Part of a small language model's weights.
Size: width 320, 5 heads of 64.
Each number is 128 + 32 x the weight over its row's rms, rounded and kept within 0 to 255. Layers, rows and columns count from 0. Numbers have three digits each. The size before them is the row's rms in percent of the matrix's.

# layer 7 attention output (transposed), 320x320, rms 0.0498, rows 141-190, columns 128-191
095:105180135137115122206100123119091088128118124110163168098063119113098127160127106120093041132112122100138147111119110188101091121093172176050067127138148104143168119107107121104117160155216100
095:142089085148091163097128070082151129107128125109117140110162024096122095188136104116122096165117197166152154143191143096151116164168124144157080166111064094107130138134153124131139048105156151
094:087123139151121183165108189158118222139130147138110160162137096139098102104095149156060150068097162158113138182119108151144125118109138161155134180091159140101179093181158163161124142125130120
090:159058118146036146136140157145133122112110150098144175152123156145083152192146138112138167155075168048144133116117130169076158164101136099113104161128116155144113097122123109118093119181094139
092:081146152098134180158131135153104153069147071122148162176199101123147130146078091141158089125088088216153099193136083163121121150109124111218140139131147070144085139173109161109118109125151151
099:111113117162118077099133107149072133170160161075135093072100064158053166146178098097104105125092107170138109139111098119169121131150137147103134129097062132157056149101121144160132124078183145
092:135157141189127068159193131156126182127092202189116140118116108129156106105169129144124189121162101103106118134148055081123155141196079083044151111165087190128171076150157102117212154163076130
092:093159153154139131075120153164129198154158163125131079080148111088100106162121132086064102116077132134147135143163162140134121117157090181113100166110128108101104167112071178130180106112172147
106:187126142112135151049086118070102169090109115075132104073110134085163086074080140131195140133103134139141119085116130096148210150133136091158105139113093122111097075196129100112068059154169161
102:146095130102054137122179181148146092089080140170097111123107128074131195173113124151110172114134131154067103098140167138146116097086093123130137147110178080085089034184119103112141111148061144
100:129135066104117120149108145182117131181165108123164104119136121087123099128047090125155073126105140105123087105152180136172144130117117131160188053132173118133151159055086151088133106183129194
099:141061147211103186112181093157122089110126071159086136116133186118176132141138162158085171097114113179101141158110143101146149121155130120119144089126122101081098142162146170151124123132140100
089:089131145099138130130214114094162115091173135085124115113085088098107124124169101110086119167129098130108166130116108194066141129140117094092154086082094123116082081155101095154097164124138166
096:152137123113080096094123081169093181131146123100061100141150103182091131083098135142181077121133141162103152062104138210117164111182180118141149109124104175122137200115136103109121077048141113
095:053142148136149122129156099117140143060175144172125141086096110149153150104137092105095123167122109163177146147101137079205136154111124091101079115120180166103125107125121137120145064130112088
096:143140211071124112083122122155198173082166140145111107092144138147112047134097153149118115126167168086171122139102153126133074123089171109084164161094099163110130135141194050130170149126088140
094:146103149179092188107191125161129145147179154143080132150077139125143187169145116178103143142128163079075077137132129125105117144098102117125097195150101152129136117151118148140164129172148084
101:137077109133180158109070109110125207115168100082164088173205097085096151191141133152186117122114162131106151098159115083109152080129177125156121099118182081098139127088100136143048043121148098
101:209062101133214154039101116137159126139107155135016124152174135141114119154125082154134133114168149139091131158123147143097173140133162180172108169120055144178150124137152092212108100141159155
098:033166091131150102180121118097054142118138075128106133144104090102184105130164148146158136111124155144168128105171102102214149164183178102114058160096101104134141171098086142154152126096105081
097:168070131098208163153208066183193079138131129137165094080148152131136154149130135120051100197150086155160109109113137081115120113063079155132166123118123100139145105143132160132188113111118161
094:093105147157136073095110161142117095138152087109200181136128113112162147130144089126184155110147172119086073107129162156148124126099153191180082142149090140127131093085123113155087163158182187
102:163153110097097106110173139112090138119151127114222160142136175082118122170120081124126077137179066140116152156209120105078151146091197102112090125164125101130093143141150080060153079116078103
099:144191150113167094149114106132140118090146141120093129187124154124112120207130150142135103073140138149104137130107139169098152127135127090113126124156099093068130164105088098116164118106182144
105:149114125204139133123139139165152092161146132079109179097121160137115073167149095184104202140132185137155128115107071072133104145143144114168094113145157157137183094142130081126095093058081067
099:112109119089149117119190083110186089151135089078102115164169153164137131084146088172178132120156140110126144123120145168165142116117134141143113113172073168139121142166123166052141039045177119
097:092077129108140111101147150102040049138127206113132099130148151137127118178139058117149122112118169070109123133112093070107147118111193122072107159061139077113084164122162133145177071133054170
100:082142137115149062121130129178101100094122096164120090143154151214169109059108063149143108188113076072111062140167153171085122174131159111105206179163121092131131090190111130196124168183167166
100:102165160058140157125119116162113079137136191109090105170132153135137182096136145055201160124145124108094146079086117131094174114121081090090126130118066134125122079166215093158148185141051122
099:142058187146183120120118160175101140092050095154145111124092161118110179156102117117083090132115122076112113086089026175116099153172172145137157137142124088176131123153148132098159100125090123
099:110157153118186112142120174138099091133122135183144147144119126115169155097162161105168130073093158137126178097104111140159145138131151053126142124118094094126156109076140083140171148049159164
103:161194173080155157194122100089114125173093118138131100152167113098142099152131105145168116101143094122121150162087166158181162159121132161150184185094135183141122129092149135109117172137123071
101:145139167142084101113140097210098063133127171141128094121162119106194126104078165153129108123118145162102092149108122107126098134132114198091183188128146102148151148115152155119166141106146114
098:167075065089145137172137132087070153097098163153156173118152144123088111126140076108147137076109074128192141129048109148134148122120097140169120132124114132082104109097139103113135077172100152
103:117133166094102148163082126132083147200156102132166127114106138163130151116114129112126117119139099136075123167155155125107159097120091143129105146135206115082076072102127092145169155175065185
101:046146070120101151077143117157097067150159047006135193124149126133153127074208119091203138099096111175147106117096157100187143136122137135068149129117098133119139076139101164125180157100117147
098:116142187179098079089120130138133177148107172165091128092146147100168121097180115076138129148105111127155098149118141139216134105146190102142163175157098135160107127128121164090146126077096166
095:165107160136101099079114189112169138096152131157129139153151130102112115141119138167164136177122101137177113130118151106016127074034157121127112134096148125161127122142146181110136140185081093
095:090147074093126118149101113161077110138093107105126143165040060101162104097192125180150198112180069128121191104127160146174195132129139083089164116149171072197136149110125132123141124130108113
107:120162099109154097132117099162135097148093107142150103144128144173161115115105132150057165136061200155093070120154140101141138098161183145042162170147126089104106127102188122151154182109161144
098:157160155100134119068167126132146152163072151173141143159122141127135119121108058131086120089105123138154141127179112076130155172128092144160193122099150131136081147105143120149127065134056086
096:026167141131198114095078096141131169107115159172133123154160134162091102145182103117192140109156180148113090119103095139110101135139119136107141084117158084138053094150108169145142175090152132
092:092167103114158108115051170122143174147179071181125075064117111136175073126102100070186106124167133134125139142184135124166119143137110129161167089210184214122122117126149142087175085105176135
098:102152056096148122143082123142127095093126108142127129144133132175134081145088114038099144099107095133157172133154093110128131180124148202110170071147132145085108139139088141157129150134153137
092:121056171090174177114116106104118143090137117104166166094109096114105111146185123108164113148132132116119141131118102126126108132120135170099131171111094183111118136128203133136132130120147125
100:177190099126079095142130140095157192101093151112053135149149179137140208174121073104124143092096134142118122147151124147128119162169155194166083170128117112047146091164103129107127075075136114
095:096087161099110173089156167108145166148162114129157152093152106113134184157086143110097140093111105183128139093178147127117135127147083167103076126145210087131126227172171116120158148067156114
099:120127101200105124136145161128103122161135095166106146120158179113123103143102119177085154135135145191156070127114090140120099131158152132138108121182110092174091158133144093153119131109136145
090:142069142077078153105046109226169152140139151103077131152151045150132115094110082163133128119031155181150162125138092163123170087129181100170165134087077132114131087172134099146103125105090119
096:132141148128149136095139086099173168110166132149148167146111194159127133123120112139120163094099128173144101106169121205128178151161117159142180097114075062137104123157106138082093107161104137
# layer 7 attention value, 320x320, rms 0.0596, rows 142-191, columns 128-191
092:133109154118115114104096072106161099156133129104147160100127103132118176143127124150060159169093173109128192142087139113082177066116104145168135193080095129142182098146166105127098123113129175
094:089101155130146143117162145149181224190106107078084083159138101064065142090128165124075154114106085140186107180139100137154142186172138092133132104164186148103158153201147184147069050150117151
080:109115104169114101143108115081148107113183128115137206148133128068175094094149160075138145108109091077122097128131172083056127117161153098127120130118101160123097104076148135174137109120100104
091:114149133111143122141089147164105151069098137099136140112112140181150129096101113220075103168103186107163108113161091105088122105137063101168086134101108114139210147162141127039139124125124141
095:161065157172097064144160119111137116140197119111142110056100125113089085119138085167092124159110143091057110171074170099127135130116125139143141128113104174139123134121114161204143123090126103
085:150134075171159055168153136170157181095086089156157104136124118123154126103148121177129145117131146102127136196190092114113098146147097134162081124143148106201093116098145135161188176175109124
091:142141129197100144098176109167102161111207137140156152100126129108052084099077101146133172068084125152107130165152108152171150119173121154086092104132150133117093131145080083152148135122119154
108:163121149121100093046188106081136127124110139094117076074105097132109161140089141133103129118118167124134197101071139130135151082159044140117028151099119167132144107131092128156105092115130164
104:104171118116132109164125168048134086161089112178092113161100189133125177127129108108198124150143152110091095112140156141178088099143129115125160072107128064147100068140163118120123143122160115
097:177120147107073154115119157135054148177104135121123110144083119135149146180052150118127161129070109226124094044112122133146144092158129148049180091145150089073119147112132156122093126201135158
098:193093111159109124117130105146176107087161102145110120173085167152165143128137080141150183142102180103121095189150122158163099121139159137142160092085139116120102126129216156156125104115120166
085:119125140107077092090152121182174183101166112108095138115115099100125161139129169142128149185141111123110179198085096167078199177081150148151110135099083107140161155123052058139115098108161156
094:176103114122161155122137112130073137106137164112105099159128144143113091176132144157093114149123188148095142129108118180120162140108107136124128124207135145124129131106097141124103099122162205
100:094095130103120164107189154114191121150159119147178138175058080152172124161143110121115103086117118195187138156078068111112162117105141097109124140101124091185096113099134122117154147134164162
094:128127108114130112101098148143166154111122111191132122122167139114135143174190123090106102130151128163124084119131142131096124084064167110075162147129098120159085132134112037098116125160090132
090:102115070100086108112167125151153140134109094188097099139122158109138167118132129119200088151154215138094155134163175087078067133136166069126146138200082119104094129119178133138102153123151150
101:179051158105093130126183107143083091093181177086180157124094098138168148114058159119113129100152113162141175158066111138092122104117054139137086134151121160067160173148128147154137167138135040
096:147105129112145115118136080149136146115129147095095092125181188132038111154168082125102133125148143078103197123122180057170161169163145168236080175142143158162151158211105116162121077084144137
097:123114109108118119152122094122137131113177077118104189143145089125121128141139107162124186165126135146118137159109135142129139112140147136082081071173109110115102196142111109145118098146147171
094:145142129126114185138154119148216134125108129133091186055189183138148124091111112118122172100098117107151102150168095130154093114111094121123115122148162177128118091120108136119119121106112123
089:125081109200148076136135142118127055179153131059138152143167171168131096174167171158148129149195120122066097128111095134156108126076143118146112170068163149071082104142057111162117163102156122
101:087158100098098141141083152105097107155162068089119147140106076059111100141122100116170051125136144168114143104127096142133188105111145181181176150149114138189125109128136181145136157104155209
100:112088207068202149142155066145105049127132125090137088189068108124117132143161096106112107111143172142123084154132125138105081081130073105090107125126124147105067111128122081146176123113131118
104:101152064165074118110100112179160131134098131136150082061146140133203122163133107102117214179157198124111144175130121090109072142088096134166140147128134164089121147140127110106135133142040080
094:106103123063112109148179128151160122127136111079142126155137078110094126119146068143143168159176096115160114121137092132121158057127115127117110170114088144147091158082097104183168060089116093
096:136091128124121142110177123109111090099097111109099158144138076110079078078108110150103077171157163093065068162080089127101164136159100112096093125113084070132091158149154186167147132115143123
098:126062077092136090105086221218189124110106118172062142153090160135050156126142088131135112119145071125135096095164112128098136161137177126059139126124133142135110179091101071148099091097127145
093:133119085103139147154146179109138161200084182145099053210132155128108105138121194098095099155176166103084161090085132135184124150125109166126119120113148107187095111102179106114130127127161119
099:096097141128098235127109093122109129076071162214148094068180148104175116087083123095145120098116136070153132118113118157137124131154177074162150134145121148136117114184112140107116090103097090
097:103081129132235199112182120120096110106124146133116090189146147095140090137136100050143130149186118148135128078094125132102143095114125146099116061107179155102086123112129100158152087107170110
098:121167178133132118087068127119087136142121099125093145179187129079083149169153124105118153111100095157147108082150122155122138153127104108087122174127108143100167116169166110134114151169126145
099:166176120107114147110127102175081129092159185150113177160143116130148123107091166098133101138133161085135104142122105146088110127111087156115210088105129121120121137164167136075118106140131159
098:118092105124208135120139159094131118134109147151090109127107116092058138072115116143109095100077103134186141111051147079104187156173130145140072169174134111131142138155209156167127098104130109
096:076154090090187120138110127123095158175166100101136104127118186105098083067123152139144084174109116106046140165183105073139153116107186106074124096080120092097124109140116130116102108156179159
096:103117094176163123095151188180131210134140099082138162110129076212147117086144164117136168209143170071099153133160118130154081076112122161116117133132132074097144105125145102154135099124111131
095:190101144179192148127145146055118160156121127148157145132153058085152109163125080083127194122188146089148134143100140068139073147180139216127172147127117118155150156158092088133178118110140143
089:139139157153108112128118151108120148176123168129141080127193075096167182108150156159195127138104162087184171116168193082156183122058144135112120142151142118152160109166142169074178174122175094
095:099161123106175179128150137166090098122163151099102136145089123087159071128126091196130164176095144150122188154096142176178156090169052122096140117162175123108167123105101165157050110141101147
105:133126125149158111142085128158149021136115177109109145113115190135104139163120082084126125132113096137142113143125131101105096110109148150080111061106132106126110123130101055101103055137174121
090:150125115126103179190089171136137122105112186196154184128130113208110100108149099107122138116118119111136102130157123145170104129083117202131190101105128129147113104168136138133095112194102135
092:096084121097158130148108139170127192155130181150142126184148149135090087140102074196118088132163063065161159089087134111097157115144097104172146039099126089138158187151104141101151108072060133
086:130109159118120176080115109135119177155106115129122125067161132171085097139129157143133107083166165149157162106158136169135114110125129090108124116163209155124176112155160208137182178159157193
091:123114109120082188144091124163109113141183081100146169125142125177129067110087153092089155054140108124099122111123167124065119152094152144140107131132127146173124175145156138137090157164087115
089:122106136166098095086096120100142184128083091125168133099129147113111071126160167165121118079169166109125159135110125132193103150102187155188102160095130174156190059073087180107158139075104139
097:132174175146105113141106126104090107157136133112151198107144128133085173141116104106114085136071130130076138183125159139135083183187131153105121153126125180132139122185124123134195161074109162
092:171096161160062114107135135116162096128162131158139166103174126123164177128047190101096117102140079133101160107180144190113145130171090137154119101187153082102135160148063122116160202169224148
096:081143073144182120115124083122141071091094067146148148162179125123098107114071068164195149154175171148089106110150088120089152151179146100082172124222090127144135138179154160130116144172179141
087:129110132100140109111091166150119140129105197169189074111130076142148105173118096128136140140102087118111165190128144128132139149124127088175164109120193117137203127144093087108066045168121056
090:117128132178112114149089051136117157168112155154154116154088152108119097114109139111117091138104165111189103100157119147157153149125092142124107144179088105157150096164130162102057159119123117
096:074132106061122185163089112096076137153166114105149108147150137113121115115116141195134137067109149153125118111090084129120131122158120120114145143142155066148097111125151209134111091134102109